config.toml
n_layer = 10
d_model = 96
n_head = 3
n_kv_head = 3
head_dim = 32
d_mlp = 256
vocab_size = 2048
activation = "tanh_gelu"
norm = "layernorm"
norm_place = "pre"
norm_eps = 1e-06
positions = "learned"
qk_norm = false
attn_scale = 0.177
bias = "all"
tie_embeddings = true
parallel_block = false
init = "normal"
init_std_qkv = 0.051
init_std_o = 0.0114
init_std_up = 0.051
init_std_down = 0.0114
optimizer = "adamw"
lr = 0.00413
beta1 = 0.9
beta2 = 0.99
weight_decay = 0.086
lr_head = 0.00981
warmup_steps = 251
schedule = "wsd"
decay_fraction = 1.0
decay_shape = "sqrt"
final_lr_fraction = 0.0
batch_tokens = 32768
seq_len = 256
doc_mask = false
z_loss = 1e-05
train_tokens = 152900000
steps = 4667
dataset = "wikipedia_en"
Each number is 128 + 32 x the weight over the matrix's rms, rounded and kept within 0 to 255. Layers, rows and columns count from 0.

# layer 6 attention output (transposed), 96x96, rms 0.0976, rows 73-86, columns 0-47
[[123 129 119 158 137 147 127 150 108 134 149 119 127 128 137 115 125 119 154 163 137 135 123 110 134 120 103 159 145 101 128  73 105 138  94  97 147 124 141 130 160 146 143 164 123 131 137 112]
 [150 167 116 137 120 128 149 104 154 144 142 138 105 149 130  99 126 114 155 127 107 126  91 117 118 144 128 133 137 145 128 129  92 108 121 168 166 137 155 138 130 124 144  85  86 113 161 110]
 [121 134 102 109 108 154 115 108 133 145 139 125 135 137 129 148 129 144 158 119 130 145 118 118 118 103 150 155 124 116 128 130 135 161 110 138 103 115 126 151 121 102 110 100 129 127 147 129]
 [130 101 110 107 155 129  90  95 163 116 144 158 112  91 127 109 128 106  80 161  87 138 186 130 138 160 108 108 130 124 141 145 145 122 127 112 132 138 147 126 137 141  90 113 108 137 149 129]
 [166 112 134  99 126 165 128 149  76 160 120 158 122  80 121 133 130 160 115 130 110 142 139 123 130 149 123 128  98  83 115 139 172 140 146  99 135 140 103 132 121 106 109 129 142 143 123 130]
 [128 154 115 149 150 152 140 110 120 147 169 121 126 138 104  83  96 153 131 158  92 133 114 144 107 130 132 120 110 110 154 159 135 133 132 131  99 120 123 120 113 142 128  60  94 112 105 132]
 [137 102 123 127 140  93 131 124 106 153 172 119 125 173 144 113  57 128 120 126 151 131 113 145 123 127 144 132 112 118 154 111 137  99 109 113 129 135 135 156 116 103 127 122 123  98 146 127]
 [ 86 131  96 142 137 132 162 132 140  94 141 151 141 132 120 122 147 122 111 164 133 162 126 102 139  80 133 152 138 108 131 114 102 139  81 134 118 126 157 144 127 111 152 114  94 153 125 162]
 [160 144 140 114 108 113 105 137 118 131 120  84 131 154 148 160 123 126 118 119 151 112 118 136 145 152 138 119 156 176 121 140 128 136 131 132 104 119 151  97 118 132 127 117 148 138 103 102]
 [127 133 141 128 121 123 153 133  97 143 121 107 136 126 124 126 161 151 163 135 127 113 121 120 113 118  90 164 131 135 136 134 149 121 139 107 163 130 158 135  99 138 126 118 101 113 130 130]
 [160 110 124 137 161 109 134 125 105 134 104 132 124 128 136 134 131 130 140 123 135 137 129 149 133 123 123  88 134 163 137 117 123 124 135 146 112 155 119 121 110 161 143 143 138 114 141 139]
 [123 154 149 122 134 123 141  99 127 106 133 131 118 151  97 152 129 103 128 144 128 118 109 158 139 114 131 139 153 120 156 110  92 147  86 147 120 145 130 163 173 100 146 110  95 122 151 127]
 [121 129 125 116 151 124  78 119 153 106 112 125 133  92 102 146 167 144 140 127 161 131 109 177 141 105 118 161 122 130 148 127 167 152 102 150 101 133 163 125 136 112 130 128 111 160 121 111]
 [137 101 115 124 138 160 120 141 124 154 132 151 137 141 124 109 118 103 120 128  90 155 114 105  97 124 121 115 117 110  90 152 137 107 110 140 128 106 132 141 106 141 146 126 137 114 141 127]]
# layer 6 attention value, 96x96, rms 0.0968, rows 74-87, columns 0-47
[[105 108 155 110 105 104  99 155  99 110 148  95 166 118 178 154 145 148 111 126 117  87 158 158 135 120 116 109  79 138 118 101 134 130 129  91 109 156  98 127 125 131 100 141 156 124 119 145]
 [147 115  99 142 152 131 129 115 136  97  96 107 128 146 135  93  98 151 181 104 133 104 111 126 150 113 117 134 124 116 103 133 139 101 154 166  98 129 153 123 110 165 182 125 123 171 139 141]
 [139 146 176 172 135 154 120 145 140 134 103 110 163 175 115 151 150 141 149 149 131 156 150 113 103  94 162 108 109 166 101 118 117 155 135 134 140 130 167 163 108 109 139 115 124 135  95 150]
 [123 142 142 201 143  92 142 134 157 109 149 133 124 133 116 136  71  82 110 144 148 126 144 125  84 109 138 113 140 158 130 135 142 160 116 126 125 116 174 107  94 167 172 124 111 116 136 127]
 [149 115 153 133  84 116  97 127 149 111 121 142 163 137 158 132 153 137 151  93 137 110 120  78 132 120 136 134 123 132 140 117 156 152 120 195 117 190  99 115 181 112 135 161 116 135 143 158]
 [ 98 178  95 116 146 122 118 133 110 123 132  90 102  73 121 135 143 158 110 101 129 131 112 157 141 125 115 112 149 143 121 124 148 162 116 179 117 162 115 134 148 148  93 134  80 144 126 170]
 [148  94 124 127 148 143 144 137 138 110 113 113 116 142 136 124 152 162 135 102 134 156 148 154 105 153  92  92 126 155 114 145 145 125 168 149 120 140 132 112 113 129  96 119 153 113 135 118]
 [102 140 133 127 153 141 140 114 137 114 102 127 114  99 145 103  90 133 122 140 141 127 111 127 129 120 117 169 100 108 142  83  91 111 133 111 146 143  91 196 144 149 150 122  91 120 138 172]
 [133 161 116 140 115 145 129 115 171 108 143 145 134 114 156 120 110  93 103 112 103 138  83 114 137 179 146 135 140 124  97  88 136 127 138 154 116  88 114 100 134 134 145 126 171 162 113 144]
 [151 121 135 118 100 141 129 149 129  98 118  76 114 113 149 104 145  76 131 149 142 125 114 127 128 100 126 172  95 118 127 101 116 143 114 103 130 121 114 141 146 108 119 131 108  94 112 133]
 [140 124 136 106  99 133 114 119 112 142 121  80 148  77 154 140 155 181 165 134 118 117 107 148 153 106 125  91 122 128 139 102 111 130 118 152 141 128 130 120 105 124  79 147 140  88 129 126]
 [122 131 132 166 112 142 111 101  76  94 159 148 138 147 116 128  81 117 130 131 119 109 125 106 101 110 125  99 163 127 109 124  98 120 107 137 112 151 119 119 134 156 142 110 145  95 124 142]
 [144 104 171 176 142 148 130 128 176 143  99 158 164  99 148 124 143 134 127 183 140 114 132 116 192 133 109 160 116 167 160 131 144 172 167 141 124 161 120 141 158 117 118 119 119 144 131 140]
 [108 135  94 121  99 123 107 146 140  99 162 140 105 111  78 127 122 151 138 122 144 117 175 162  99 146 143 116 165 177 103  90 120 120 119 113 123 127 155 166 103 134 150 137 168 139 149 143]]